Each number is 500 + 40 x the weight over its row's rms, rounded and kept within 0 to 999. Layers, rows and columns count from 0. Numbers have three digits each. The size before them is the row's rms in percent of the matrix's.

# gate: layer 9 MLP gate, 256x96, rms 0.194, rows 56-101, columns 0-95
# up: layer 9 MLP up, 256x96, rms 0.187, rows 56-101, columns 0-95
# down: layer 9 MLP down (transposed), 256x96, rms 0.182, rows 56-101, columns 0-95
gate56 101:466532524507494517496480511555554473416456445477503513546592509494535533416570448539454504478474503502607435480507499490527433521506512431493491493509557429470537481546513481438506430568531500522508440482493578528508504523551462527475473485525555573422504475514560451494519540489474502511
up56 100:565479581529500527506489455478473516520442493513382526450446535429411468526469532482484445485502483494460514487504494527542508479510426552463426550496471524501428486488471546518482565496471474471551580495485555484472468525381553484487556491457423519515484468467504511467550486516527500509
down56 098:495541494448571467491465476478528453496514508517504532537542581498462475529586495503561502497517457525526510496480632483515579424452473502500520511472475558498477528498567533511575497488457535498517485484481536567562445506493519512378554476556480524503461494422510440439497503517508507543
gate57 083:572411483489490456484518490469499515567418445443501505542489518479530541513438461518480509509456495437565511542511526442523392535425474498494526436427487487533525500512477444532520498512527506485531405558525553493506570525423532469522455471437505496484534511490475495499468558542439454526
up57 091:506487497596472538539541439525493536559452493460477569540522450467419517443443512506461500508540487520543437527424471486420485466519524547469548545523535488475533507439530601453542464529495511548568569458433519544496522526515530552486490556554558486474465527483540505518523499500550496497
down57 091:570502555460500549529487461440510532535407457515440466471451514489511536472486514500480501528484482459470499539469600537559486470391485534497539494411464467518563486501542505571511445487498464476490471457523523457534542434450488445547522531452546531473512465506525469552489425539530478437
gate58 108:471519543502554490472485504478510423482474527436572484431519496582558467560513512560485553488409515537541514532541529498521523472509520491538484500549442478444502502541511526523488503475455527409445490471562548543574451465546506540539520546537501541551499445528543450437459588482464515487
up58 107:505439528495590493477537485519510484483531469507545491437552439552560519581560436500449481525482526494509491470554548526486543458467476455568459481573465435449468572479500492556489473484515563446574509475519446496530521533540517523581507519511553564496569449534505469516469552448503490475
down58 103:521516537554546477467518524500469516518485519486487493549465481480525472597534457476528432447508547504510557612599506592547565467481536481497517581537469415490490463452481430584511435457490495501516483416469494516497493518492522510459517497514447517525480518512496559479461440452513505533
gate59 107:553515466545559492462514500580452438492491473480486429563570463537486453493524462530530482470534537498551469515517569529476498441499446461569491387513443463542548526540509558481523439530430523505498535479491499500493528507554431533546505447507467559488522469531512475444484586458490487445
up59 111:444440535455476468578458512530481521468412550489489517527570508441477558451527420526560517538525506503507534496489512467597460507482474449426553522541539515471509483452526520529541518491451532507475446527551412482480505461478573544423588506483495505490517447480509528526519475450490527550
down59 108:538503460461549517507573525472495539495477461499519511483429462516477474529519566541504475510511475470530476535460505500568481526525509420532472413469493460508534473596441485453462478497606503539527502499554509348449460520522502435482465477432504447463527493561476522516482499548478531483
gate60 089:512465507528486515561537568493459511499443473489508492504514551465447487544464553511526485534532445464468555537497492495487519574454409538432547461519478547465476573519542501490481528527486527565464528547451525499549591504513476541497496473507379455529433515482472504539445554561537494579
up60 093:528497519496461442540508534467510464468534572464550542534472549503444519564519502462450528555505476438550466507488489520564498558505499532433537463444491556485439605485516562475517508530474458527520482512518510514586571467451496565474462496503457453473448538447460471525511500524547487611
down60 091:467573528478492495508487554516462532451485536583481463503599527494489510477556426459522516472513515485531535457527575512506491487551474530475478513468526488498523457430472476445483506480487601491529524463506501475490460589523487481517501522473587545480637454493576480472554464502432497504
gate61 095:512464587522518525505504454419510493419458515508548528419548540466490549490461518518469524592461520447519472468419478508550503511452466484529495551483483550421451588488454535495507521543504523542546457478501488546540529483530402490517586477468520413492527486518514492505510461482526476448
up61 091:509607422566474494483469451453499471546525586500537527576460574540520452525507415447528508446502456540491549497485503569502503443485492501505528458486525475558428489477557463463529549530508456449531478497528543512431468499470469458482442543562550524499538485497478537512516500537581513492
down61 089:493465516487491520485512542563488544571461482466504433487504503613539483494491521538429481488486503508516472455435466558494519549487524520436557530486448464467538507539487514395472493526488514490539449480547474518597499557463471547563496492539433452490471559446483483534536585508570469540
gate62 098:395495500483521486481531498476470478504484524500527493498542490608564544532518491434463489432472415428520497553467569495476537469520467508600506462490485485510537466501506504541438509533468462508548494537431504481485520571535442524459451496536546584524564510504479544541554524529469509420
up62 096:502557541465523500569460478570523555487491459496540495495534447429459487507559470517537565553507500557480484476487484482488465512524593448444501556457505514549494557494485578441540451506523646472460497429521476482447513468486496544475533444560521507548519459552463520527500520540483497508
down62 092:505480505564482519494509496519439521496485467488559499523542470440504543557521525501492475496514518436446430611515543511435498526485495522516525433541507505498492432463472499516455524549576450537482489599407473533548512525518525513512490581499581505567566511451503473519518611501510489503
gate63 090:540496570520516462468556505486497396452489472426538508471508499493532492476596462516483518508433432536506533438542503522580468540497456446513520523526491530455520463483491549475483526506504534458446494454518476502548525504459368483515465531549485495533481456543488469467550586577460487461
up63 090:427532374434490543497431524555522594530520522502500489555520518535521547526441521464498510523535558503573512619422522477465491488498499498486460457451489501564461525539517524469509504515477511474538476546504529538505496507551578509497551458510535520469547475499511481510542528396522512534
down63 093:540525466525540581537506563555534425466512505502493478487519511501453555472525465512519515507454493480505474459525536514492501518478455487515450517508486523528466476584539552498470499523501504477474479667490445563478515495509481484515528600549511462462528424516433551497525373483498514519
gate64 103:527531496467454483541495455476449533529578542571486558479460439493570589505574516440479512509409513437475496493488602493521489515507420454546532432536499496531463532462517470497494548539464485515398487580510479525513525448498515497516441540488528498503493442450495471534444474501508527504
up64 100:567451468518554504535512451474497460489540504487493549501459469539444464390519485473434459543473511492543450489477541482520581479568551522568505520434485489517498467479468490481497386459526471501516500564526498483425484534570511532560492488501485481506554570517517472493491499503601416516
down64 098:377465536467531495528488554501496480569480490442479479489516549502532482483462401509502511490518487493490477547494575452500576534432475519481513504593517515464508573519557507489548550590535477545504530434491497479560471448544485449488515515481492471465405454566486516470520487538485528551
gate65 108:419528500508594460478520480480536550501486525522524547539471506487525520467509458528555518451478484443500524532506490567492453468543518461480500471531490485494495456487374538497464482522475572396558495581445492501495485523546464488521465493504447533554587476585446491479516559521439551485
up65 104:458516527477434543420453585484525520500522474526512531497520567492497523539451501436513569395504508487444452534551511532520513512465521526494557563533502553500481522541489592430555529490422461412517490476426549474516473451508470515454530529511507473559456558514502533492488458511478449484
down65 105:517501469499508515471482491514490465570480537541564507538479504342514538568559504500520478492527467429530566494528545510445469518498487588496533500437529392486475521464438439524507453467506538490495457487458500542523479474533445479516480463525465543556463476528517421511517459526520481570
gate66 103:536554457478513563474488566496518494427458465448512493397503425526470484447465505500487470508455466511560491535510508520442484518552474464495485505497514564524465476407523494428514470547467436513496437568513528537525518428535530412525528532538455518493512503482454451427494542582497507558
up66 107:506552460380492513522481508463450552457529493492454544504488419534514553511493489465483497503570491495455472521500552516483538469510490465581476396502510534548457560456572525465450476498427593520503479479447521489512522545492494472537551526534520583512528533536521536514585468504564509482
down66 103:565487484514528420469514561523548538486524562521460579526502515532522527524477474514507547488517526531475476491550536463531574568527427561505541516500462493519557486462510489516569529531508543435529515507439620529508456477521478486567494538571483526531485522436468574451535579490502543535
gate67 099:507494513526569508477483447505517475434504491507544528556521538520466470430529467402434512455427442471565497532460512452548556498506523469496517439558452572459520394535524537506492501477480455437444512491507511526449562499520465500441513455570517465465512517522526523428540505473508528573
up67 100:405444517518545502530435478547473510473476459491460508501525452453448512491495515488526508546492495546516520559519521505492485513517535486484533523555489538553528518443490595609526530509479470534483592483505491524491552566486513534399473454591463512443457486452564486445491489493433432524
down67 101:389525458544511517565561495500499514534575478513593522541467543554494574518487450494526494499535482518463473507527401471495476456546557515445470544501486556472499543528511503457508554554553482541513561535516508559498539598544520571542484460463527525487503461474519490511439466516441532509
gate68 104:499525520560530507453519499474524441477506493486554460525485466463494503485446444507481557461534439499509478463435591425539446484459418404499510430535484452518508521593485465471486456496496532486365535531480503500521488440503500511470446510542478563475549425524520488469519511537494468515
up68 097:496459531408487536554575523443516596554485481461570538475512544497536566452562525540462517489495514481477503507539480500506463551428502554484585619547519586489456550437520527508475529541469464500525472532494459500475498548467519541462498462507470471529475510478451467541509527476527497556
down68 096:494547480464520590526533463454465501475463500542523497465470505544460475411504472534497522503457461477434458468474520449498445525488499425501530464531499578524529560489458537546484473501459475505432494596450482432527497568485483460442463473518510432517490451407422449480505514565505498550
gate69 093:533503515487532485467517551487508467466484480460488469528470436608561528578506538443484535504470489528510543528494586487554484518530450477557550483475491543538497559503502453447439554480455504462437441511469545473387514532456507495517527445506458500590542461505502516507528562564468443492
up69 097:479444514409559490536460516574502476510469494480496528540493505521483516570498426427488476423546512476499446461509494547550529488545440507480476568509468483552466472518491393456500486448491480543503489459491545393394506539483525504460523448461484471566460512516519521533473509490453437506
down69 104:501447436567551489562473440574510500564517540533481464507507550459496543459439480504508463531544538480577497427472522532468441531544540525522535474565500430509487506494512565520510493498503511511522575447555499496492512443536452564475414507505506516404474536479573465456535552506528467536
gate70 092:462572504468501452503513494382471456466505479479504518476468424504502490526488561563508514514420518518468473544578500436501503484460409423517486450499470539421425500475447501433481549518498530500461413553530443551539463566544528449493446514483528522493519481497474483509454495539501512517
up70 097:597385531518487509514537528570526491536575496520581505435502536527510512507476469483464502477487445468611550471459482526551491482557519556527496469538521460492565492492458510494489466436592486501490503467480523499508531451516465541486500507579447480498481526490512476500619482463496548469
down70 094:511458456533522534436483540510520494512511505488476511575539500572550541502472487520473521486536446388502595353473520509474536573474462502539493535498500496517510505509449433512490555494475460521396498569497449512567494455526480528439520526477477526461518513517421523510521520472537490482
gate71 097:559507455513439512459526485451413529519562542456492600481544494549529475525440494449518505466480507564531498487472469526547481529517484519502512516485539522426489407443562566409497475524495455503532493488515504568498452479544516454598518569468489476534516491536481438480533554558508464503
up71 106:527443499450574534499525527492465604526485484488485473531468480561480542464534524558513549464585532476487442457563512510542552577568526491479518510407419495473500431511495566522530488548498505526507505510493464507506509531506492448479529524460474526504512432549498475487568500463410416456
down71 105:512494368443471513454442496499507552518446512467518465514556524548451434479558529510485554498575561541531413500451492536479506504509526527584514536450546501452473481471461493450520485507480528552497487531441518462469553527508441496535486543418501546439506551512518479507575525443520484535
gate72 105:482547485552505507471519498471432531505583614491498512503397445496516482481544483478534533471539442490519502526541574456605401487436503485502494500468521492480467507576528531462464476483525559428453479492548462560529490536476486505534422500497499557530507502478518496475419499456460508507
up72 106:534550578445562474560499504514521531532465482499510512543518483494533428484509523466509451527526475479507522507545561497504524447510496500480526501521451508472552385511543512497495410509479506454529481510525474472445398460565501532506555437603545472564421508544453447484475524481450510556
down72 106:501521439534467505461540470466440528465483442476469531515513442499523532485566490514506453545479487533525514414526573461539506484458446435575543524449541394542444557521528502525508507507481568424478527493505445537509460589557486505482571508536487543474511482521495502538488513543589456469
gate73 101:544507525543493513482561517497410474483408473500465468526554523488461559526472478465525480478451446495496404452556596491516474463541530533451420430520509534549501540460539506495524534490586449536460486546515485523486511490509496506472530475571475537475550455518448475426539487550468535560
up73 095:466470572512506540565545504410473463463467461435534533539565528473527561542426499501516478596493471438462470514516545555478532458473444523485481478498427506504501537478528439468506518471476411544401517529496470528581512546525487498461527550506524503481463524538486474551554514510444501541
down73 095:588469511511507480522470499453476537511483469495490497513536465473489539493481542577518476473436564532537511504619472440451534449522472516544473439431524427547563457493505505444449466483489511475434553494480522550510480577514511410508473510441469519525489475567473437491488426487511543451
gate74 110:558556525464512498436539525489517456511443496469445523538587509534476483504506425514470545408515453460526498511447526464568537534428461486491510426550429575478493443526538531486501429503509464438423480434464510510495464515444521532586559498534532502518505505461478478507518563480512474485
up74 111:523573537490527478443492597543484437496510479522476606480525554508496485561472474498513449411523461462541531509493508499474476540576496529474481535509514493474476470566507509447521457521523497535502426471479547505418446514488537540483536515495592471532437498502501498483582510588515578459
down74 105:520550548526448491460567584513521474532521458444461473513613464575505503449474427569497468525500507512551510457501463462457506504473498474489456495509570515491500521510508493488476526564576513535549417459487512417485458505503411450481536515526528477525479485467537532486561596537521538508
gate75 105:474535466522524649469449529465532481470543467552555528437474549538471485469512502435441490498499476497434475516516568546486480508519535443483522534560509501484555498438509460465469536510548494474534425560510520563553485501527445423451478531563512514504511491520488488414515499560495547456
up75 093:479503515535576480548475512570463527437493456497507426500508446544507565446509437520468491478571554479590463474510511474522469515500465510539479507460533435477438604505479520499515495485548527465421495452465383516493539554520530475536495544560518479525511455465490462498491503437467444458
down75 095:440556546543508530417492546519464543491497477513468399526491550484509514527501483506469509554494491560526565466491442538491439508502526507447479434533505552449509570473499533597510536496555530428449504500537500555440549464501505481498540493582527465479463435415522514481559572491500490479
gate76 095:489498475501574561479497495545466482527467471421510394474549491577573495489494504511449527474437514533516449510506509441457468507461455541503504500533432507431524530482517497500447469520474385474473490488490457490522498494478445434510469503474556512435487478508450454536610477490435517571
up76 098:486513500495526505512399586537552507459462494485507512493552475479466426556429537468540511456529449466539447456517468519496568543495591469541518508415543510480533487451560521529540471488531535498551575461535512531496560480505437494446519475557485555514460463541434450534485554492468460501
down76 097:566454493475601596486510508534489528455498452411533533475532515459551485491504455472475525516512465555452443510523502475511489560483469524485542493457483598526504505477451505436413522548466502521518515503563547489536512451472423453530549524399512510497477516478422451504438519496526492494
gate77 094:487514531481542504470528527492472571454452529514464504550504508480512614461514459570523448473514482525522456483492535496564432479498538501548534505552452540486534421526496515531458494550446492485477494533481464585516436533482439536569548505575567466505527500468483454483548483468423457409
up77 091:522575465483483536507512525542552485520485505492525514432482503496566471564471537489446458541507455514479466464534480485487550579512520516454520490508518515477507499513488395432485494420583538450557458457514454529502445464494528443485486483454532590459501455612566433482513550484507498543
down77 091:500506584495535514516542515485549523516437507435491571449516486559485586550533487538478538456497481540513444443534515532543469458559480464467538488474498542503480467505529508515531498508451452498491520495465446502524529509516500491543514441525522599505502560495539468389462615482502404450
gate78 114:471518485532496519460538516472502495416566531498501544505507487479499501557488502527514480556434423542518503539498593560502529502473476509494475496485472563532535488537537504540553535596551502520522510509539520646499465466565434535544505504492517504587509459494534432475527502605528495484
up78 102:513495493500466488497500542488475515486554531460510491496579492488483435582471451551526491430470505494503347496489508592450550482403436496525478490445424450496505487504609443508540533513537498526542511475499558530521521525506539578532499503510518492557496512526494543529519518545520543485
down78 107:481482527507455428488496434532441514529556484548559559511472536425482468539460425480576516465441483537474491636546494480463525440527472531484442428514486490525511441490542471548490515475524484540507518453464498484406504494485560512496519458536518495409486525521469506537490497508559555482
gate79 099:491524463529479538536508492456460513499574523426539451492494559490491509477481520506543589580528474462453460556464494476559531430419478492531507470503512468485490499558550473448525437564444524529542466559548511561514491489505562470489466548470527554495488514549489592489581562569499497491
up79 107:559505449557488551548423433502516460508611529422559500447511500479510571493500523427441507545501483493452518551453472561446526491389577469493451510522531484528513482570506478499477567545498519486494538493534472518517576561520523466462514464482532510511526505507503500498498482554548466448
down79 101:527553565484548525487539526502520493513472490447497507477508521528466497558484530516487447479495446455489501459442460561565546472462525404453515537531509493501422475538563511534383485449448507512525409468464491479509498512513496448486514415521536442512502534459539499497569430405498486449
gate80 099:490541536503426596540521535523514598471499534448474532482492511512489541519553412518514431547439511520467428549467532527503528464455525535500512530520535556485489574506499549514497607512534503479454463489548546501480467439485526557452523511551479501575511468530452469527483519451457462566
up80 093:551498580513486544589490488503484484492456415586459467499555509511506498491519451521517484488501480497493457492506532407504468457477498462540466516497463435496491531523447460427539511558530534503390470464476487519516540560500437496460446468473448512480521483451400439477571460483449524466
down80 096:552551458461504505517535527458536553477465602482473505434513486564503504494429499476480513477506500471467464590533532470458492464518497505435525463498460579463533515484473586600522546573415449484486516488511521528486479567506518460460563526492472493503527444480460565464460458492555501553
gate81 105:470525527573502540454569493470542438507451515484587471461472494481523543458565483468505525482433528483570512534506471499432467484448524531501545466468534563473476480533469577517514521563486487506508582474495497532492491477562503514561554568562597531525617512515456491521456493488476482523
up81 094:531486466497573528501578522452497406508423465464553544522483556493459579478525546476550573484551542526541528593463439495485452556460479534531556481563502491449431532560522481538474543491492487484466582504500494462487511502498509582537540534503559457532554495485481509527502522517501470460
down81 095:559526459533546524466508483481472474493471463495504507493514444550534503539537491528496502465496526476443456359526302453537499466494532543570502531512560504478506514535516486482534453512485505540483494521488500481506498456532479447451485555489543506477484497496557461502483406534508440496
gate82 100:492481540494442548411472509507519484508544535510581532528443527468520481488531505471480489549414445449506491552470556529569524493459446500496476448446531526486580511553438530485519494541502524508548482462470502546419547474450526450501442541524501533491488544538396419522575518527522476489
up82 100:542484481559472467457440496499440509497512513474520545522498494480436457581574538465524489477576579462552471500469475509507518518591434516471480515497550501509432473463566480553563549528464445562512519469552446478479534461487480489448479534476482478471490587512468527512450500605475524449
down82 099:495505494485515438509442535520462573554503457541433481502488534530445534481446494548491496484583564502505533557533555554452456574531475514489533519424443494486496571472554512480446518559444466485534433510440547409530521448460510477460544501504526435524492534477531546554537511520494461549
gate83 095:469546503525499554502399475546448518480559439522517509484462484574519516557496558490388486506444514502456459519440487480523507563473498503478589416544531466533522535538515446455490505550476495552487466502464577516494452458468490440485466507512539474563500518482580522507503519563521429504
up83 097:528516521460443459456510525525531540507558464452517469494545459565458496437498461395520443499512542454434520503498511543433517532555488479493551452542478527464551570491447570468487476509579497552481493477554483495453566505467499491493468464504488534459495521425523476521534508555594587528
down83 096:523498534494615481416492468545477536524526470543490508589503489509502560505567548478452483410519474497536548458500461464558494463517471429428400475458481454398536490522486449529511490543468482522532546477509516509496461494463478493469532535524518497447497570504478538467483404512493494510
gate84 110:489445555539546545494478503504509462547554478419498479511442551482474507518546466457535461545554483500504526497481567507463449474506538413489546481518497502541572466562471543484482484502469515471493472510447492567474465464480432515487494510558570535509585445541513496385548541558517532421
up84 109:458429517530440474606527443564473486480465441522542509496488465587478479459518520528495480476471492529504522548542512438472479498500455430511495519507489463466492589475502477521464447556568461537514503585479503509522499429496537589484478523570496404469434489459467487519507428518514501529
down84 108:493488468533582572520548480433446480454493452546521438425482553496516494475435512491485494504443480503480494441478477454460476561542517563504546454514470564447487536482557504446392520539514504503487498506472475437466503457487484518490434509502441436484450475501454551479444575512444480563
gate85 105:505465521427462447502487511530425487457479507457470507529529414544487448509479535504508595507456476517508491495484536509586500509455543461541518469455529528520542457506451466501479466498526553407525427594488556513438554521500493546570427508492502521504515499449480517427573560501519504441
up85 116:520430456523502467535523553533505527467538485509490490467510374481484460473519480467582517518471522536545502494588500452525510521415491506513493587529503484526496575470531450511485511521521500460487430547507518526522518572535466520521442474456498473539441517425493476462587476520510430401
down85 109:455500497506492472517528543502556520530499464550462514456522533499519549520500446397474390517503526538484557469536458540559486543458458462498542560461515475555519517496484464490447491550569491516501529453487486419474550471537469481492434494423542476499505443543555401468577506536474446500
gate86 095:473475442509535514433491502518542452576542487499603584545451534533555524517520489400486549513492451481525522526475519463478498503406487480433540477541534539448438511558467482459531425523514499488475510526416496490451481489504542451540486568468564554527531473517499464512567497492466474499
up86 096:466467458523476534545463494547518511539486545515548499625494515525530478478493458477601511566554441529499557488438484465465517486425478540515454470567472481491451613517544482529493486459474453439424543437497498474493522487449525493490563550492531496516472513509477444540535475480562470528
down86 094:509439476497456541527444502525561535510474485523472502485475497508517482556511524559519520393501512545488482455416378532479528482483589514486378540452546516523546504443536515498496498470531490530506555574515519519544451505479496556506486505479453463494453518540473520536442443476467570455
gate87 101:488476527447502494521413449483549461531581513486536543466502568589473475508489474473493491455519476536515477533509492538485516553518498498538560497529581503410453468492458517444466555525474472445587487432469578498508506506521446430534550557476551438532475534489509466474562561494498470546
up87 100:544457437551541477562546546494535504494466522519490542516519500465492547549508438456530507511553436462483498526496499465490537442456487479499495504540534470526514507478410445579547505477509502430538513534588471471594565543462392456501471485503491508509538503476415440550487448517477538450
down87 100:451466476539515437481508495496511540535456480433544482446418511482456545461498535519522521544515462502476472445440413534469570530523494538422422418492492521482531527506491496484433500522534494510556538466561496500548561536520502514462536496491534478453475504505514522466496557642492503424
gate88 096:520431516406546522466513533480509470429470468502516455468564449531513556503497514536510486522450469466597426449542486508451536500508414534526488446523455536490458503492500538481542481463539505525537560607486502497526449456546504479537514532525445609530543523476495475431500483466504453483
up88 094:598523503531514516499603531441527524558557500504497438508533509452562510510522500516486551546465513498495487543498530537502477519538512535489570480548524522465465545569536421530466581546555468573483487523521478496433506466446550459492476463529562425462439436468515518440447468523510479523
down88 096:436541456501475514543463520524446462537566378479554556518490528486518496481539458403514472501457481531461541555492493536493489468523574499476519486552491509471512537491481510467522498477599533532469483451475447481453443417531538540474535515427526461461537509488455486562531572459437497495
gate89 099:563547535524463486542556509450583541517473496469429522532480548498565510524516486565422527531479451515459523499504534529585441550552506501504471541590491560494567479508545497509440491482505552464421475510551522475485447476480436514544476482437489498538490442479449445480483541521427459498
up89 100:536456525636529428549496421480506510500482454485441468518453492510481504462488452451537477487429542556504516532477478510522542524494516473555519493460506449492557505552508550523471522487452503453519591429457528508458498559455527610517524499541552511503528509521484496541509534565425454514
down89 097:486494467463529401482443514464492549535427492425540513527521511457568502491457509526507490519543491507515471573515524490513520467451468575521524541493517519485490552450490514551484484486511530535519527363517521438482474436543449497536450482464511455468403537522513531510501565431492498407
gate90 100:487532537462567471472509548509495579527520512487496451490573461566496518507527539523510493495482480507449525539461565483551486498480442523546442471529508463464523450542507483483513505510484484476452455501441455529449548521469530519599609530591578493530588448460566481537500521436520489458
up90 091:507468502535528548499472490498520477509442525514562509511518450530452477575505450472500470510464475508473493462493469495506491477579428494564468486521432454575486473430454394521492407492506599422514513525537455420528552501575492514446513551538512558535545459483483480536542490491488491463
down90 095:523470517488519494567519480569533603478437510489489467538464520478526524479487492465478490532523566594524512400437502541470509514512521384538527545511502515449455518498425497504495508508382541544451498484481524517512491570483584512498495445481558514518500504507474501575474524424495501489
gate91 098:500529476507470475549500566568584447473515504485537487521508521521471511492501450473529434496551507501533449518477475411432512536496490560486587476546471542520545500486516511495419462520500493522466509514512484530445412509520494460507448538588492513570499499457568465364493503478494426518
up91 095:502503518540478486557506529469433503417464504454524448459467491500461451421510521503458454441478581524549477494486468529496518524513512540531498490506539516509433471465527466494463473539508448521424527543406515506421512574488520492539477450502508455557411578530560458477441500443507445556
down91 096:561485449498482518526526492543497553480533512563595521521581480563463584449519486492486481469492526470517584473535430410542502437509541489538429465465569492486474490474443511442520427454445514518513502543488536461431425507531525538552503503437509521456488550510492525529479488508505487447
gate92 110:546491534484436475509535525544541495486496497446512524494537517541490477517459530460498496495507471566483500503447534460492475583459511581495542504484577471464571436603440476497510489528588429493468447532554525586467495476563456483573520463508506489550471447458464462506500521497505401486
up92 110:487539525490561499485436491581433521503445517466506467478579439545496480500486547553538448478452545440445542554525543515481490525468530475490555492457501550564556459519500427529494593481556548442508469477550500473596454530492579474481496445460499521524484494513502489531549531534498546450
down92 115:507500441540447420433526534457486569501468510492498478560442561509553540541486371497503495454558436502514475432504447491533459488448512502500469478469538554508519511521499485404503436478528516483508535444505470505504485511541517519517552518474524468466455496476471456438527396434452491542
gate93 095:450545509450515496473508508489423515460470482435515496416546465540454470464498575492495466553412486476471487534584517422435446505489465553539486532454531553488453438515518473459530543569449506479534513510507494550543523474473483408506578474497525529452539490456508498552491495468535467573
up93 095:491491506503458570452480468488524486433435543495584516506415475466361453531560495417536491462499503486503519491533511481453470508540492489499474480592515494554500483526467537478519545479445504524425480446569536517541488523491486571513511526491556538465500518479515511489508514615499544553
down93 094:478508551529458536514539470462491550439517517494492477473520509485448478579409563540566479524461493492526540499516496456469472541451571495530464455485437457509455482473472497460485576463488507470500406492495511473419573539510455479580410468531468542486486495433489480435496447464508564478
gate94 098:561464517532448525554531458476429556546494472479439455516465528515496513548484475470479482452481508530453444550468542435478535510526539509442517487443390541384500487567471523457477486478435496579449449531507544524534518497428477502489544479462500499495512452499542418467517503482529490447
up94 099:576545472502515451488464485446450514519525483589532522506440493519557466558501542516515500615538541516512511518578487487485512553516437483440529450497503492475487451509438474494579492543548529439502493561520490482469475528528469478531548535463579563545481534548496433548518484495540452584
down94 100:541539508419484528497457461483469478496465477425516507502550445601520477453552412474487492504546496468501552485486475529503460432515486535473479524540517588535516502415493458503490546535491504529493530490405534415525465498593439458572490483517504482548510466519518458492548580481481496542
gate95 097:529508496436515506453506446531570479514492552514529558552454452546450466502526470478480530493465493413547542468476555499464531487447535534440487459551491474573470559505436513480561502612425531524505429518472529500421467495544457489473528517542492550479542477459474452497511545570516510454
up95 105:516532474505489595501449553485535481505483426520428533505485540506437507439512511521580496516486479496602492545517447476419491549471440483518533480595551520501504465512602488570491557539487484542479514556555561513494457485504498467491565472527533484500434559494470486500544479470440510509
down95 098:513602462455424528471519521506447504529452511485525485553465509425506546587597491467537593482539470492463494519462516577518525528466424517467480512487514483513497509525465439451475526492496509442483414460537496586547529481433545460495464486494515517485529538563482511484521462452447464487
gate96 100:478511501506521480467531531517445445497476517396582490486503473573492505442459565513475484514468440457520471587523467468461476546520476567434514485473530472452511544481476555472551478519476542489526456529534534539481520529471451427497467472587453580530545512554533544443479563510571517492
up96 107:495623517487504520488492518469521480507469467504566455419414485417538506448514527464497542506468508565485557451539519496471437460478489480517518521494552532500494455483429516451482539483504541495489552534459481569509518462550502554505501587437581505455520524475466427540510524488430486432
down96 109:525491557463484543446503491539488455477501451481573445452485494553503462531420525499503475532463469500544475552590431456485454603455616520461474527533522518473492498530502503488464589579507430512529500487511488402503516488442495470445493527541553542475518522530485510457512468522515514481
gate97 090:475465557548520539524480458492449491424485533408511502480493486471520509476441487511520578517523445441492498487481538505557410566481464428535491479476459505501536497539438514517439466484500526514447509478538402530579481497522457568496504447559437523517454460492517484430474492589521552490
up97 097:455489517492426500499500493530567486518441353571517511549507494538483507494546481445498453517415468550489496508527473536495509452521481533507535557466406526444478550456559533443451532551455476542432524515484494482454581455530497477482484532521550490510574510481471563511525505512469459508
down97 099:443481526523520497543430525475474557504435475512554470491435469499512520534420494449519517484496494540527488542533564479507482553461477510469549556486544580504412511497411486527478519558483515490529464470463535524601584462507448499483489502544478459506489485476446453534579590553526456509
gate98 091:467532547501456574474498528534540458495511441426471506463488503513508506526467501424573511484528515528460457591508498460530522563476508513483638469554513542499496481512457570497472541546503484491449475434451538482481500492473535556529547503475587435575526488491490492537458535463492435552
up98 100:520520474466450509537424451531557493549503439502480521566520445528490437489563475460467489429514497484476513458618501511496553608485539444591456535442520487533528463548477526517565478522537480409529459562522504479537522510534470476540466490515525519517516471512455516512512497543495492581
down98 095:465547484499494418463507514482475529487513476447543528553521525440456483488450519478503507423571487517503556516501525549525542564453462504475531476501472485450543476476582541546537478500552432422478517493534576462510574439490489486554539541441534438527437479562509557492516421534475443505
gate99 103:500466425480517499486490511489542444482495524484499554527485451511498513389533452514513526529437452504496500509515546511466505459440482481473467469465472497528444386512541530491493496532437621515494505528506497552574528598568475420458500493551484530586485483485494441462508557493510467518
up99 092:503459528479568520563533515429517479542516463504490507431502458506491542513458347424458557519512441479522519472470525490454456424492508522521568498552442515469463601489566437461476474469474526484513533492535503489518537486487563464550498454482469517507457537502460459530569495475527503529
down99 095:504456527469474517608499472532541486467507472487490458470466467518540497623521559533483466503502529435495477500566460467515504450543437543422481504468503496493478462481580456458570443432481435496513523429533521511469520533500537453490521435481467496571462504460484471471459449441560467521
gate100 100:516516544512556598518495487489498492405523516487451507505486472467535531469544552594471523451447562493488503548585537489566540515556493463484516439558480470533511553597502468500506505497451542509480500500521460520492508473609497499459481490475484543526546475532541459417566531531519561479
up100 096:489568450580461475504499508561566423531563500486482525489550480518497535527513555483491496490537486425508477498486486512441482519543503522493482466538498510517480369459430504529525504565526454542531498517449567513476493485530444522528423518579510525485561537439471496537457526512409451440
down100 097:513531477438476476491453486481535491421600520555528530468475521576529490510482459458505509482507466507509478438530502493437480498513457532504506550476572550510524415421455513500556489520480456500432486487506478533449517484518556462473441430476538511611475543453478520516466601503461449461
gate101 099:512473508529508564417482535576469477499546478484544604489504443567467497419503528494467477516472478486596495507453506515487532562520554500513425469560504527438518533514535504505484451538575518491544460500440492478474483456534479508546465510489488471534455524572560390557507523492450472511
up101 098:521550494497454584537489468489542500452507536488429496475531471479482493555465531477514445484507461579528516544482498519457578479541474600576565518525517534531526549552490576487474460485530457541436590526470577520471463456441492491506551487562523491547488509487572575514499529538519514497
down101 096:576516497513534515574553438547525507531560478532518570471473501484430534469568428540481480498532558494510485531513539508526605578493493487502460497540517502503483514418514448507443469491515517495467472491524505560515515432489546516447426576480527468519533424467457484563556504484424527520